{"num_hidden_layers": 12, "hidden_size": 256, "num_attention_heads": 6, "num_key_value_heads": 1, "head_dim": 64, "intermediate_size": 704, "vocab_size": 4096, "hidden_act": "swiglu", "norm": "rmsnorm", "norm_place": "pre", "norm_eps": 1e-05, "positions": "rope", "rope_theta": 10000.0, "rope_fraction": 1.0, "qk_norm": true, "attn_scale": 0.125, "bias": "none", "tie_word_embeddings": false, "parallel_block": false, "init": "normal", "init_std_qkv": 0.0368, "init_std_o": 0.0, "init_std_up": 0.0368, "init_std_down": 0.0, "optimizer": "soap_variant", "learning_rate": 0.00471, "lr_mult_up": 0.975, "beta1": 0.95, "beta2": 0.95, "lr_head": 0.00861, "max_grad_norm": 2.0, "warmup_steps": 74, "schedule": "wsd", "decay_fraction": 0.603, "decay_shape": "linear", "final_lr_fraction": 0.0, "batch_tokens": 131072, "max_seq_len": 256, "doc_mask": true, "z_loss": 1e-05, "train_tokens": 641400000, "max_steps": 4894, "dataset": "wikipedia_en"}
Each number is 50 + 10 x the weight over the matrix's rms, rounded and kept within 0 to 99. Layers, rows and columns count from 0.

# gate: layer 2 MLP gate, 704x256, rms 0.167, rows 652-686, columns 0-63
# up: layer 2 MLP up, 704x256, rms 0.176, rows 652-686, columns 0-63
# down: layer 2 MLP down (transposed), 704x256, rms 0.174, rows 652-686, columns 0-63
gate652:70 66 63 56 39 38 53 53 59 39 47 59 55 33 47 50 34 60 68 50 45 57 50 45 44 58 51 58 42 58 48 41 58 48 49 34 50 41 32 45 40 43 36 63 53 54 63 50 42 47 43 48 50 37 68 33 59 54 39 61 56 40 60 41
up652:54 52 49 34 47 52 43 46 60 59 65 46 14 58 60 44 67 37 60 51 27 56 59 32 61 56 37 53 42 67 55 61 45 52 47 30 48 37 46 46 44 47 44 33 43 63 49 55 34 36 36 49 50 68 60 33 57 50 61 71 43 37 46 41
down652:33 43 43 63 56 52 44 52 23 52 61 45 38 64 64 55 47 44 37 79 49 46 55 47 43 42 33 50 48 43 49 49 56 53 52 60 45 45 63 35 65 51 60 37 47 39 36 54 56 57 48 51 38 56 35 42 47 48 51 33 41 50 58 52
gate653:58 48 58 68 57 47 66 55 65 59 49 59 44 40 39 56 46 57 46 59 48 46 61 58 59 60 46 65 55 37 57 76 49 47 52 50 33 53 43 52 57 49 54 62 58 49 53 40 57 54 44 47 42 55 59 44 45 52 50 60 74 58 56 51
up653:36 46 65 48 48 43 49 40 54 41 46 56 66 52 49 45 45 52 41 59 48 62 34 36 60 62 38 52 42 56 48 54 53 53 42 41 50 46 56 53 44 48 53 63 40 39 56 49 70 41 54 49 43 48 47 43 62 48 34 64 51 48 57 47
down653:56 52 24 52 51 62 56 67 47 75 57 48 62 52 45 42 57 52 73 60 36 41 39 60 46 46 48 42 57 31 50 35 29 58 55 55 51 50 52 52 60 53 53 49 55 40 55 36 39 46 37 57 52 47 39 33 40 48 43 45 47 72 57 44
gate654:47 63 45 48 42 59 39 42 64 21 56 46 37 36 52 50 57 55 40 66 45 62 50 21 65 53 60 30 46 54 47 69 62 62 54 54 57 57 48 54 46 70 57 50 56 43 50 30 56 59 44 39 56 46 56 42 48 52 61 42 58 54 54 55
up654:66 50 41 70 59 56 66 38 36 47 43 42 58 50 34 45 44 56 59 59 46 47 28 47 44 46 40 49 72 50 42 60 47 69 64 38 41 54 70 48 44 62 56 50 64 40 59 35 48 51 35 78 38 40 40 57 52 71 48 49 57 45 45 45
down654:45 69 50 57 37 45 38 49 64 23 42 47 44 51 62 44 55 61 52 28 51 34 58 63 37 41 50 56 55 27 60 45 58 55 41 55 63 29 38 54 49 46 00 47 61 45 61 48 57 45 37 55 53 35 43 49 48 56 75 31 52 48 35 47
gate655:49 44 54 36 58 52 55 63 59 54 46 48 53 50 58 34 57 31 58 59 57 66 47 36 50 51 51 54 40 51 40 52 61 59 58 49 29 43 32 38 64 45 55 49 53 55 63 40 39 50 61 39 41 48 58 63 55 45 53 41 54 67 44 44
up655:64 57 65 70 53 64 45 33 33 52 47 47 41 46 61 53 51 40 60 43 58 34 37 60 47 44 67 44 51 29 46 62 47 43 65 52 39 70 63 46 45 73 32 50 49 55 47 49 57 41 54 50 50 45 28 49 45 43 69 52 45 51 61 56
down655:64 66 49 28 35 39 50 50 58 39 37 42 42 33 61 55 50 40 61 34 54 60 38 42 58 56 43 52 57 50 35 32 53 40 46 46 52 41 37 50 46 53 63 64 50 47 73 42 45 55 65 55 42 40 55 54 49 55 49 44 49 41 38 56
gate656:52 53 52 56 71 43 37 54 67 53 35 57 58 47 47 43 53 46 44 54 42 47 42 53 58 56 57 59 63 48 53 37 44 55 62 44 35 44 41 43 51 44 40 57 34 55 46 42 48 59 35 57 56 57 58 58 68 43 42 57 66 41 54 48
up656:35 69 52 57 70 44 55 48 41 45 51 45 61 41 54 41 75 61 28 46 49 37 59 41 47 51 49 58 55 32 29 71 52 59 44 66 42 55 46 56 42 40 39 40 49 43 57 50 54 46 32 50 59 25 47 62 63 54 47 53 56 62 63 62
down656:56 44 23 50 48 43 59 60 62 55 42 51 51 45 61 51 51 48 33 45 71 68 58 57 45 46 47 48 47 52 58 47 41 43 44 52 48 57 47 60 47 54 65 53 47 52 39 45 36 45 77 50 55 63 47 49 38 55 39 66 55 49 37 60
gate657:60 31 76 48 55 31 79 49 57 34 55 48 63 44 40 45 47 57 56 38 56 54 48 55 50 44 56 43 49 62 56 63 41 59 46 37 35 43 50 52 48 43 49 33 53 57 50 64 45 50 46 38 53 50 45 52 30 45 49 46 50 54 44 38
up657:59 55 40 60 36 55 39 45 60 54 53 62 46 60 55 54 38 69 60 68 31 33 47 48 63 56 52 50 38 55 56 53 40 51 49 45 71 34 40 51 39 43 41 48 45 54 42 62 53 51 56 51 54 61 61 70 48 64 61 46 49 59 30 70
down657:33 56 50 47 43 38 57 49 69 54 37 47 63 59 55 29 55 56 45 52 37 41 58 45 41 47 63 35 60 50 57 49 72 56 39 57 25 53 27 49 56 46 61 58 56 59 64 57 53 47 68 38 30 52 61 49 46 41 60 70 34 37 54 49
gate658:67 44 37 51 45 77 46 44 67 20 72 56 57 61 37 45 36 51 55 48 57 49 56 47 50 55 54 48 41 41 41 50 52 24 51 61 53 54 48 44 52 43 46 58 67 40 58 57 53 62 51 57 46 48 39 48 63 54 43 29 40 51 46 48
up658:47 53 62 54 48 42 55 53 39 62 50 56 29 39 44 62 65 56 45 38 53 53 53 47 49 42 44 30 42 44 53 44 41 64 58 50 39 62 51 51 59 53 53 46 65 65 42 48 48 56 47 58 59 61 46 33 52 56 51 41 70 50 50 34
down658:66 64 35 45 62 56 42 57 64 44 66 55 43 46 56 29 53 64 58 51 56 52 47 51 63 38 50 64 35 47 48 37 52 46 63 41 52 50 44 53 64 42 49 50 43 31 52 51 52 43 47 46 39 41 43 58 46 30 66 33 46 52 37 46
gate659:48 54 37 57 50 51 60 57 30 52 54 59 55 71 52 47 32 44 45 54 42 54 41 70 40 56 41 49 58 33 56 70 42 35 53 64 64 47 60 38 51 50 50 41 61 53 53 55 53 61 53 43 47 48 51 39 49 44 46 54 34 46 55 70
up659:59 68 43 67 51 42 65 46 47 47 29 62 58 52 44 41 43 42 71 52 39 43 60 48 61 62 50 62 41 40 58 45 57 58 48 39 56 57 64 46 33 37 51 74 64 57 35 36 40 37 42 46 49 61 56 60 66 67 47 47 51 50 69 46
down659:46 62 43 53 52 26 56 66 56 60 55 55 37 66 50 38 55 47 46 45 57 58 55 40 43 62 45 52 61 41 50 58 47 62 33 62 50 64 33 58 57 57 47 46 39 49 70 68 74 56 32 55 43 49 54 32 61 52 43 65 52 41 60 62
gate660:65 56 42 67 44 35 60 57 58 52 69 50 71 56 70 49 42 42 48 58 53 49 47 47 61 54 38 71 42 50 43 45 61 45 39 53 50 50 40 47 70 45 51 40 61 52 57 66 39 36 42 57 61 64 55 47 40 50 56 45 52 52 58 37
up660:46 50 53 59 48 42 54 62 54 46 47 49 73 51 40 50 61 64 63 36 65 58 40 39 56 60 67 58 55 63 47 48 52 51 52 44 44 37 54 64 44 42 61 54 45 55 44 52 61 54 42 66 54 43 37 44 42 45 66 62 65 51 52 27
down660:43 52 69 48 30 49 54 58 46 42 40 70 42 54 56 58 44 57 48 45 40 34 47 52 72 54 52 45 40 43 43 64 38 45 52 41 41 51 48 75 42 48 23 43 47 48 58 48 77 42 54 37 36 32 45 44 35 42 42 51 60 29 58 54
gate661:43 35 49 23 51 43 30 63 49 54 55 38 68 43 40 60 30 43 45 56 38 51 48 58 43 47 52 46 48 53 62 52 67 39 51 52 33 40 30 61 58 44 39 43 44 50 55 60 38 51 64 57 37 34 43 36 49 54 63 25 39 42 66 59
up661:50 36 43 57 48 37 55 31 49 50 45 37 63 26 53 41 47 61 38 47 48 58 63 49 41 42 40 52 46 63 47 44 45 61 44 44 37 50 48 36 58 23 65 54 57 52 53 50 47 45 53 58 70 52 42 47 75 43 43 42 55 43 52 54
down661:78 55 36 52 31 57 54 42 45 46 76 56 44 55 59 65 50 51 36 59 63 34 30 43 43 50 53 47 69 68 44 55 51 54 45 43 59 50 54 70 50 53 62 55 49 48 54 68 44 63 49 57 59 55 53 34 50 44 54 53 51 35 50 49
gate662:56 49 61 41 59 55 36 40 65 41 50 58 52 45 46 45 33 32 53 51 52 42 49 50 46 36 53 59 55 68 58 52 52 44 39 52 50 56 80 54 51 37 71 39 67 53 62 51 60 60 53 39 58 63 49 51 38 40 50 32 59 48 44 37
up662:47 50 52 49 69 43 61 63 57 54 45 56 50 50 40 51 51 48 46 55 63 35 52 58 59 44 45 56 59 33 61 50 56 32 53 66 48 44 41 67 47 43 44 77 53 83 62 32 49 59 46 44 52 43 49 45 47 33 62 50 35 52 48 44
down662:48 30 44 57 45 60 48 37 47 38 51 53 46 48 45 53 48 53 48 43 48 36 57 39 62 51 34 51 52 55 43 52 58 41 46 48 56 71 62 45 51 38 56 35 48 46 60 60 46 57 50 32 62 61 49 51 44 65 63 44 39 44 43 40
gate663:66 49 67 44 57 32 46 53 48 70 56 46 66 50 36 48 64 43 50 42 35 62 45 51 53 50 51 78 38 70 45 41 53 55 47 40 44 46 51 59 54 44 50 54 40 42 51 48 45 54 53 24 55 41 48 18 67 57 48 38 58 46 60 46
up663:57 44 32 53 58 56 63 41 57 52 38 49 45 35 36 53 38 56 53 46 36 51 44 54 53 44 40 58 40 49 53 60 57 48 41 48 49 54 66 59 42 52 47 44 57 40 58 43 54 53 44 50 50 47 47 27 60 60 40 58 31 51 23 64
down663:63 63 53 41 47 64 62 52 55 50 40 53 46 46 29 37 42 64 60 35 50 52 46 56 66 43 63 47 39 50 45 40 52 40 51 54 44 42 57 51 50 53 46 53 35 73 50 59 49 50 45 38 54 39 60 30 54 56 49 59 42 54 60 39
gate664:63 57 48 50 51 48 57 42 60 69 40 39 63 47 47 43 56 64 56 64 44 46 40 67 57 54 42 32 46 65 30 61 56 31 31 48 51 66 60 36 48 41 52 59 39 44 48 41 56 58 58 56 49 67 44 46 58 45 42 32 58 67 54 55
up664:35 50 54 65 46 48 61 49 66 54 51 43 56 49 69 50 47 50 51 66 49 42 57 53 55 42 39 15 61 35 49 42 64 48 42 53 53 35 58 50 41 48 57 47 34 46 45 42 56 51 46 56 48 70 50 60 53 36 65 62 47 54 66 31
down664:42 34 46 42 32 48 51 40 54 64 55 40 64 36 37 58 41 55 43 52 50 48 67 37 36 44 54 53 42 65 69 44 44 31 40 65 45 24 56 41 64 47 42 32 38 54 54 39 48 35 57 40 26 54 47 54 49 36 42 44 40 39 57 38
gate665:35 39 63 57 56 50 47 39 39 60 43 42 43 30 39 58 51 54 56 55 62 42 51 43 65 59 59 56 44 51 43 54 39 50 52 55 51 64 46 46 40 68 46 37 52 46 52 42 58 57 66 53 56 65 50 41 35 55 53 46 43 37 46 54
up665:62 45 60 59 55 35 57 68 60 35 47 56 49 53 64 53 55 21 48 68 47 34 29 55 52 57 55 39 57 60 52 60 43 50 65 28 59 45 55 54 64 55 36 46 62 59 53 52 36 51 50 58 46 51 53 57 51 40 41 61 63 51 58 71
down665:61 55 72 52 29 46 54 57 40 29 47 42 45 47 45 40 55 72 51 43 47 39 52 52 54 47 46 42 42 46 38 47 60 54 58 55 58 51 60 51 61 53 53 56 63 44 36 48 45 56 69 39 58 56 49 56 41 57 51 45 49 56 50 41
gate666:48 55 52 60 44 70 57 57 21 36 45 59 41 42 51 42 49 31 55 51 51 39 52 60 36 56 38 53 39 69 66 48 67 43 46 43 49 53 67 38 61 47 07 61 69 44 63 56 44 59 53 35 54 51 60 40 25 64 63 43 50 53 40 55
up666:39 48 53 40 70 41 32 41 46 53 50 62 44 49 46 40 51 49 46 56 46 26 37 28 53 49 43 48 72 59 58 51 39 61 59 42 50 47 52 46 45 52 46 55 53 40 54 46 69 46 58 51 49 62 65 70 62 73 56 56 39 50 54 44
down666:48 69 44 44 51 53 62 47 66 62 54 38 66 66 46 38 42 55 47 44 50 55 60 44 55 45 48 59 45 52 35 35 57 47 35 55 46 50 49 54 50 26 52 61 53 46 49 59 50 64 47 64 58 40 39 47 41 41 50 51 57 39 55 57
gate667:48 41 30 48 53 32 61 47 75 55 37 53 55 51 50 56 46 36 50 57 44 53 43 53 54 58 48 53 50 63 54 61 41 33 48 62 57 51 53 61 77 52 68 52 54 59 48 63 69 32 47 48 67 66 64 44 49 74 30 42 56 59 50 60
up667:46 54 48 59 38 51 42 36 43 70 49 50 66 63 56 37 45 56 44 44 54 61 50 38 37 57 45 51 48 32 43 43 51 52 50 40 74 48 41 65 37 38 59 62 50 46 69 59 64 55 48 47 69 35 46 49 54 31 35 45 19 27 45 23
down667:39 34 62 56 35 55 34 52 40 51 55 49 59 48 49 48 61 48 37 71 50 48 44 60 39 52 46 57 45 51 50 39 62 58 45 44 63 53 52 67 35 49 40 28 50 55 62 51 53 43 54 46 38 64 47 45 53 36 51 58 41 64 54 40
gate668:64 36 56 50 50 40 43 41 47 62 62 36 49 55 54 53 69 53 55 59 54 40 38 63 53 58 63 43 40 34 40 37 58 52 51 51 57 56 38 60 64 55 39 54 66 62 66 39 53 58 58 52 37 52 52 48 49 51 38 62 60 57 45 59
up668:46 70 53 59 50 47 36 51 42 39 57 55 40 42 57 43 40 49 48 48 51 56 55 70 63 16 61 58 52 57 73 49 55 52 46 46 55 74 43 45 55 54 48 27 57 61 59 59 61 51 55 44 57 41 55 65 59 68 65 57 56 53 40 51
down668:51 07 52 62 56 42 51 28 53 53 43 57 55 39 47 45 52 46 64 54 51 52 46 64 48 60 56 46 74 44 49 57 46 44 54 57 55 56 48 59 48 49 44 69 55 71 70 45 47 51 42 46 40 39 38 36 50 58 47 40 50 47 51 65
gate669:44 47 53 49 52 55 66 52 46 43 64 60 63 46 61 49 38 53 56 50 46 62 52 67 42 54 48 51 40 49 37 46 58 51 41 55 47 62 44 55 73 37 50 66 36 31 58 43 50 45 56 43 57 49 59 40 65 50 46 45 66 54 45 56
up669:61 77 37 64 46 52 53 58 61 48 55 59 60 33 59 44 53 26 43 54 51 41 38 37 46 36 47 45 75 47 58 52 35 55 63 53 62 45 55 44 48 57 43 44 40 48 37 53 84 44 49 68 36 53 52 52 33 66 53 52 48 33 49 45
down669:73 46 44 39 36 54 55 56 49 45 42 44 52 39 46 58 45 49 53 50 55 55 63 59 54 61 37 40 60 40 33 56 68 52 58 73 24 64 50 46 45 49 57 45 74 42 50 67 59 50 60 64 43 47 82 68 61 63 50 62 62 84 64 52
gate670:64 43 59 75 67 45 38 60 52 54 52 55 51 45 41 51 27 51 58 46 55 59 47 39 45 45 39 48 56 20 46 45 60 53 21 51 48 69 49 52 52 66 54 57 46 46 48 49 57 38 53 60 74 57 24 57 61 58 63 31 52 58 35 67
up670:44 60 39 42 41 29 34 39 46 68 43 40 50 60 39 51 67 58 55 52 68 36 47 62 52 39 37 76 57 22 49 48 69 47 48 54 57 48 61 51 44 46 42 62 38 38 48 71 64 55 59 38 59 49 44 46 56 55 62 54 47 57 60 57
down670:50 54 54 41 35 55 60 60 38 48 50 34 48 56 64 36 62 44 47 57 36 40 59 45 54 51 49 63 61 37 82 50 51 49 62 48 67 50 39 43 56 64 48 54 66 35 51 37 34 31 57 45 39 51 56 51 64 53 60 44 43 50 52 30
gate671:36 58 59 53 58 78 59 33 34 40 56 51 43 72 37 64 44 58 47 69 49 42 47 44 34 41 45 41 41 43 58 43 38 47 37 50 50 42 49 51 52 41 37 41 58 56 43 51 60 34 33 53 42 54 56 53 31 47 39 47 71 33 53 48
up671:62 45 60 46 46 42 44 63 54 47 55 50 52 61 58 40 58 75 69 49 59 58 73 45 71 43 51 50 34 43 35 61 58 42 49 47 62 59 58 48 45 43 63 59 31 54 60 52 62 54 68 43 48 44 54 54 54 36 39 37 51 60 60 57
down671:41 46 40 57 67 43 39 43 45 59 56 57 52 60 47 28 38 52 58 42 50 49 47 50 48 40 53 55 52 50 53 40 55 53 32 49 39 42 43 63 55 59 37 48 53 52 45 53 57 54 58 40 51 54 27 43 53 63 44 67 53 61 52 49
gate672:45 63 47 52 86 42 53 61 63 63 47 32 46 53 57 39 63 39 61 46 31 75 58 53 60 34 54 46 45 45 57 32 52 40 43 63 35 61 62 50 40 40 41 51 55 47 51 43 39 48 69 34 30 44 53 51 38 56 51 51 46 60 63 48
up672:56 37 51 38 50 39 67 64 44 50 45 74 49 49 64 55 60 52 41 46 62 36 49 52 75 52 48 51 27 40 54 48 37 63 58 39 66 46 51 44 54 50 50 47 32 61 40 48 38 29 42 32 62 45 48 64 30 29 37 55 55 46 33 62
down672:54 61 52 39 52 51 49 57 45 46 60 47 65 37 44 64 55 65 46 62 45 49 59 57 45 22 49 69 47 50 59 29 26 39 33 21 55 32 69 53 41 49 46 50 59 55 52 56 52 50 48 38 45 42 35 48 48 49 56 48 60 67 52 42
gate673:47 44 52 50 48 34 53 33 40 45 62 56 50 53 60 46 35 48 55 37 58 39 52 53 35 46 67 55 50 49 55 55 32 73 48 49 53 31 66 52 53 43 54 56 41 49 51 54 48 28 53 76 56 56 74 45 62 45 61 45 45 49 41 55
up673:57 48 54 50 44 72 47 52 61 46 55 51 43 31 55 53 58 65 36 40 43 62 46 44 52 49 44 50 49 46 53 47 46 53 52 55 57 57 33 72 46 49 53 66 59 43 46 37 31 49 40 42 42 50 31 30 58 55 48 51 52 34 68 70
down673:47 61 46 43 50 39 39 47 48 55 62 54 58 39 47 65 58 63 49 44 42 50 53 48 53 52 55 56 69 39 59 48 50 45 38 50 41 50 55 53 59 47 31 47 61 41 63 63 51 56 60 35 52 44 36 63 51 54 66 37 57 49 47 47
gate674:45 42 54 51 52 34 50 68 47 52 42 47 46 54 54 31 68 64 59 44 35 46 45 43 57 54 58 51 47 59 68 58 48 58 51 63 55 54 41 53 47 54 58 43 51 34 51 73 53 50 53 51 55 69 51 46 67 56 53 50 45 51 62 49
up674:59 62 57 50 44 32 53 45 52 64 67 47 55 48 52 41 38 39 43 66 51 51 63 50 33 56 53 46 58 59 50 54 62 44 49 33 57 34 37 61 55 42 69 46 50 59 58 53 58 71 46 50 46 64 46 61 57 62 58 39 39 44 47 53
down674:45 66 50 31 36 58 46 63 51 33 45 63 46 55 41 55 39 35 46 37 43 24 68 58 57 38 35 60 40 42 56 43 48 46 59 57 52 61 59 43 40 53 51 49 51 53 33 55 58 47 47 51 47 61 47 54 62 56 54 63 66 68 42 43
gate675:29 33 43 28 51 53 62 56 48 45 57 48 48 61 57 66 39 53 57 54 56 51 42 44 72 46 49 59 52 59 42 58 55 46 38 55 55 53 77 47 54 56 58 47 27 49 60 57 59 55 53 46 31 57 53 50 58 45 50 41 49 49 60 47
up675:51 60 44 51 58 52 70 33 45 54 49 37 49 54 49 47 33 46 75 47 71 41 45 58 57 47 33 53 38 62 41 49 71 59 46 63 34 48 59 52 67 57 45 64 52 44 39 66 33 55 48 44 49 48 48 39 30 37 39 41 44 65 58 39
down675:43 48 60 51 38 66 30 52 52 32 59 67 43 45 47 44 60 46 63 51 37 46 47 49 66 56 40 48 65 23 54 56 50 57 57 40 49 65 71 52 38 61 47 47 52 67 49 47 48 61 40 53 53 48 52 46 69 52 62 43 47 48 52 40
gate676:66 62 58 50 47 45 48 55 38 55 53 44 44 53 44 57 58 43 43 45 42 27 44 56 51 50 57 79 38 47 60 48 47 41 62 36 56 55 72 35 38 48 64 35 45 58 51 62 27 64 52 52 65 66 49 48 45 38 58 54 52 59 56 56
up676:52 54 43 36 48 56 46 44 55 23 49 44 65 63 38 65 47 56 47 52 48 49 54 60 39 50 45 26 50 31 74 53 42 44 65 67 47 50 53 46 64 58 48 49 72 58 37 37 50 51 52 58 47 46 48 37 47 65 46 48 40 74 57 52
down676:47 37 59 46 44 59 53 53 40 52 55 55 60 37 69 66 38 42 60 62 29 53 67 48 53 71 45 58 71 51 53 58 53 53 44 49 66 44 47 70 54 58 34 52 38 40 54 61 60 68 60 38 43 46 49 59 42 79 52 59 34 60 37 41
gate677:56 55 52 39 49 53 73 51 41 50 37 54 57 42 56 45 54 49 71 52 66 37 69 59 45 60 43 44 39 45 47 50 43 45 45 66 47 59 46 47 52 37 61 54 53 15 55 51 55 56 51 49 33 42 43 43 47 58 57 68 53 67 39 56
up677:60 55 61 54 66 53 41 49 44 51 44 42 44 57 57 51 48 52 52 38 33 44 57 44 65 53 57 44 49 52 35 52 44 59 47 58 38 67 47 59 66 54 51 71 44 46 62 63 58 42 34 60 61 38 41 37 58 59 60 57 47 24 48 42
down677:45 49 58 25 47 51 53 57 67 60 29 48 45 49 55 50 45 42 55 56 40 45 62 59 74 69 38 49 42 49 47 57 51 64 52 53 54 70 55 39 47 43 53 51 47 41 58 39 40 45 56 41 43 53 48 58 41 52 47 43 66 52 35 49
gate678:59 59 52 38 47 66 37 64 67 56 57 61 56 61 44 31 35 48 55 48 21 53 34 47 44 56 51 69 45 48 52 43 28 41 56 41 41 30 69 43 42 72 27 38 44 53 46 34 59 51 41 48 69 62 49 32 53 52 51 26 50 47 48 57
up678:34 39 38 58 48 40 56 53 62 44 63 45 33 49 42 47 45 51 43 47 56 57 45 37 49 49 57 52 47 44 58 52 57 67 55 46 60 45 56 53 61 44 29 63 32 45 56 65 45 40 64 45 35 43 46 46 43 44 47 62 59 54 59 64
down678:60 56 51 76 48 23 58 57 49 55 59 34 48 48 64 63 53 70 62 52 60 57 47 57 65 58 45 47 57 48 49 63 57 51 39 61 54 46 50 52 58 47 56 51 56 46 52 60 61 37 57 34 49 41 58 48 42 63 45 57 62 37 57 43
gate679:57 66 55 53 43 46 36 45 41 65 58 62 46 51 47 44 42 48 44 55 42 40 46 48 48 45 56 46 42 50 41 55 51 51 29 41 38 45 51 71 65 51 47 41 38 59 39 44 52 37 41 45 59 41 64 47 39 56 48 68 47 57 59 43
up679:51 47 41 46 53 69 55 31 49 47 37 55 72 40 50 54 52 27 59 51 54 36 52 35 35 58 38 46 50 54 72 44 49 28 49 36 55 36 35 62 55 48 47 52 54 73 40 39 64 37 75 59 39 42 41 62 48 57 48 40 37 52 60 37
down679:68 50 53 52 50 73 47 39 53 25 56 51 50 55 59 60 56 53 54 47 38 49 61 54 55 54 44 64 56 41 58 54 46 57 52 49 60 55 33 50 42 51 68 63 55 48 36 40 56 49 41 49 63 63 75 39 55 50 47 60 51 53 43 49
gate680:66 45 54 26 65 48 29 38 29 32 49 32 38 28 45 61 33 43 45 52 46 48 45 43 63 59 42 42 57 47 46 45 54 57 59 25 37 36 35 54 52 57 46 50 51 67 49 50 35 43 53 35 50 52 56 42 38 39 54 41 44 53 55 48
up680:54 42 43 47 48 34 60 46 34 53 60 41 55 54 40 50 52 54 57 45 46 50 45 64 50 46 54 57 42 50 51 52 52 25 46 49 60 43 65 40 62 48 42 51 43 38 35 48 43 46 55 46 48 68 46 49 44 63 40 40 41 73 36 63
down680:54 58 65 53 59 57 64 38 63 49 37 56 38 33 43 55 51 59 60 49 52 47 56 41 40 54 44 54 31 54 48 61 59 56 58 60 36 59 53 51 29 67 53 45 49 54 45 51 51 44 35 53 59 41 61 38 41 49 51 53 69 42 57 54
gate681:50 70 52 44 53 57 44 51 56 59 39 46 69 57 72 58 47 39 50 50 39 48 55 53 68 81 43 41 58 72 60 52 47 45 59 59 38 47 54 58 52 39 67 53 57 57 50 71 45 54 52 48 44 72 49 50 47 46 55 51 55 43 70 42
up681:36 38 41 48 52 45 51 58 47 43 48 37 56 58 43 42 40 63 44 42 46 47 40 47 65 54 58 56 31 38 47 63 42 57 45 60 46 52 53 44 60 42 53 47 51 48 51 38 44 44 57 58 54 48 54 41 51 64 64 49 56 36 45 57
down681:44 68 53 43 41 26 53 58 51 49 29 60 55 52 57 61 47 54 59 56 43 58 59 44 53 69 62 54 44 57 53 30 48 34 51 63 36 50 44 50 47 52 40 38 52 39 51 77 55 68 45 47 43 47 49 57 31 54 49 43 60 46 75 49
gate682:67 39 53 52 64 75 50 27 52 48 55 37 51 43 52 58 57 51 59 37 47 43 39 64 58 58 59 50 48 64 61 56 43 41 45 51 65 44 54 44 47 41 62 44 36 60 75 55 64 53 60 58 52 44 40 50 51 48 48 56 37 41 33 52
up682:35 48 56 33 49 59 40 62 63 60 60 67 49 29 49 73 37 50 51 50 58 50 53 38 49 55 56 67 29 52 79 48 58 50 41 44 62 40 66 47 58 48 40 59 40 39 45 45 60 56 42 58 46 38 52 60 53 46 59 66 37 54 60 49
down682:62 49 29 63 43 67 47 40 42 53 33 52 46 47 53 59 41 65 43 51 45 67 67 66 40 59 56 58 50 44 48 43 39 34 43 77 36 50 41 59 40 33 56 63 39 55 48 46 35 46 62 54 30 45 37 55 55 49 51 42 43 54 52 28
gate683:38 53 53 60 52 62 33 65 49 47 47 52 61 61 55 54 60 48 54 57 51 57 50 47 42 58 40 52 30 70 54 53 48 54 49 41 64 47 43 68 57 42 34 63 57 49 61 35 46 30 54 42 45 62 66 45 52 58 63 53 64 50 62 55
up683:60 49 62 50 40 39 50 47 36 44 58 61 51 54 51 45 45 40 67 39 44 47 47 51 53 41 66 60 56 35 38 42 41 44 59 56 47 42 64 45 48 40 47 48 45 55 41 60 37 63 62 49 49 40 45 48 76 42 51 41 59 56 62 37
down683:49 57 49 39 65 41 47 43 46 36 47 51 48 45 51 35 36 50 52 58 53 67 51 60 57 57 44 52 66 44 39 49 48 67 47 35 42 48 49 51 52 51 62 53 55 42 54 49 52 45 59 54 48 56 31 46 56 53 38 44 44 51 53 53
gate684:39 48 45 39 55 58 44 41 62 47 49 42 36 41 64 52 47 48 40 71 44 61 46 48 48 55 47 45 46 48 54 44 53 42 55 53 52 58 61 48 58 58 46 47 67 57 45 41 49 62 47 52 49 55 45 52 43 31 29 34 40 61 64 52
up684:51 49 38 48 58 84 62 43 50 48 57 48 36 74 55 39 46 52 64 48 52 70 38 58 51 57 53 39 40 51 38 44 33 53 30 59 42 50 40 55 36 54 29 41 44 50 61 38 51 42 40 69 58 47 61 60 48 51 52 55 55 57 46 52
down684:36 46 55 59 43 41 45 56 63 62 57 50 47 55 43 68 55 57 46 57 63 37 50 39 52 39 29 53 42 49 59 43 58 43 68 33 48 49 49 51 63 61 64 65 62 39 34 59 47 61 49 54 31 70 48 50 49 43 42 61 60 42 49 64
gate685:49 57 47 42 66 52 57 50 42 58 34 43 48 54 48 50 38 65 54 42 41 55 43 58 64 34 55 46 45 56 49 52 44 36 61 46 45 54 38 50 36 61 43 41 53 34 59 47 43 52 54 43 46 43 40 44 56 42 50 53 60 54 38 48
up685:48 52 57 78 43 48 58 47 61 59 46 48 39 52 50 44 62 57 43 58 62 47 46 53 57 54 55 67 50 38 51 50 54 33 53 48 47 38 49 71 54 65 63 50 44 49 50 61 50 60 47 51 46 50 27 36 62 61 52 55 32 61 41 47
down685:52 65 46 56 39 52 70 50 57 48 68 64 43 33 36 50 51 48 49 40 59 51 49 83 37 61 35 47 73 40 33 53 52 39 64 62 42 35 58 59 58 44 46 41 36 60 40 62 76 47 61 51 52 51 41 35 34 65 75 51 52 59 67 56
gate686:54 62 55 28 48 77 47 59 64 37 48 47 74 61 48 64 34 26 40 59 41 36 61 61 43 45 44 56 59 55 36 61 49 55 59 51 46 49 38 55 56 57 53 52 29 60 76 52 54 40 40 54 63 51 50 56 41 55 58 71 39 48 61 41
up686:58 42 60 35 43 38 42 57 47 44 46 37 57 58 53 52 62 51 70 47 69 60 58 68 51 46 63 54 34 54 59 48 46 41 40 51 35 52 62 24 76 53 59 37 63 54 59 46 67 49 45 45 58 43 49 62 31 34 48 46 62 58 45 68
down686:51 55 63 30 38 34 61 52 52 41 51 44 44 47 65 42 46 75 54 53 29 34 38 40 49 64 58 60 49 47 43 57 47 50 54 49 57 49 73 38 50 40 50 62 34 53 58 43 50 71 51 57 52 66 74 59 60 49 50 39 52 50 69 53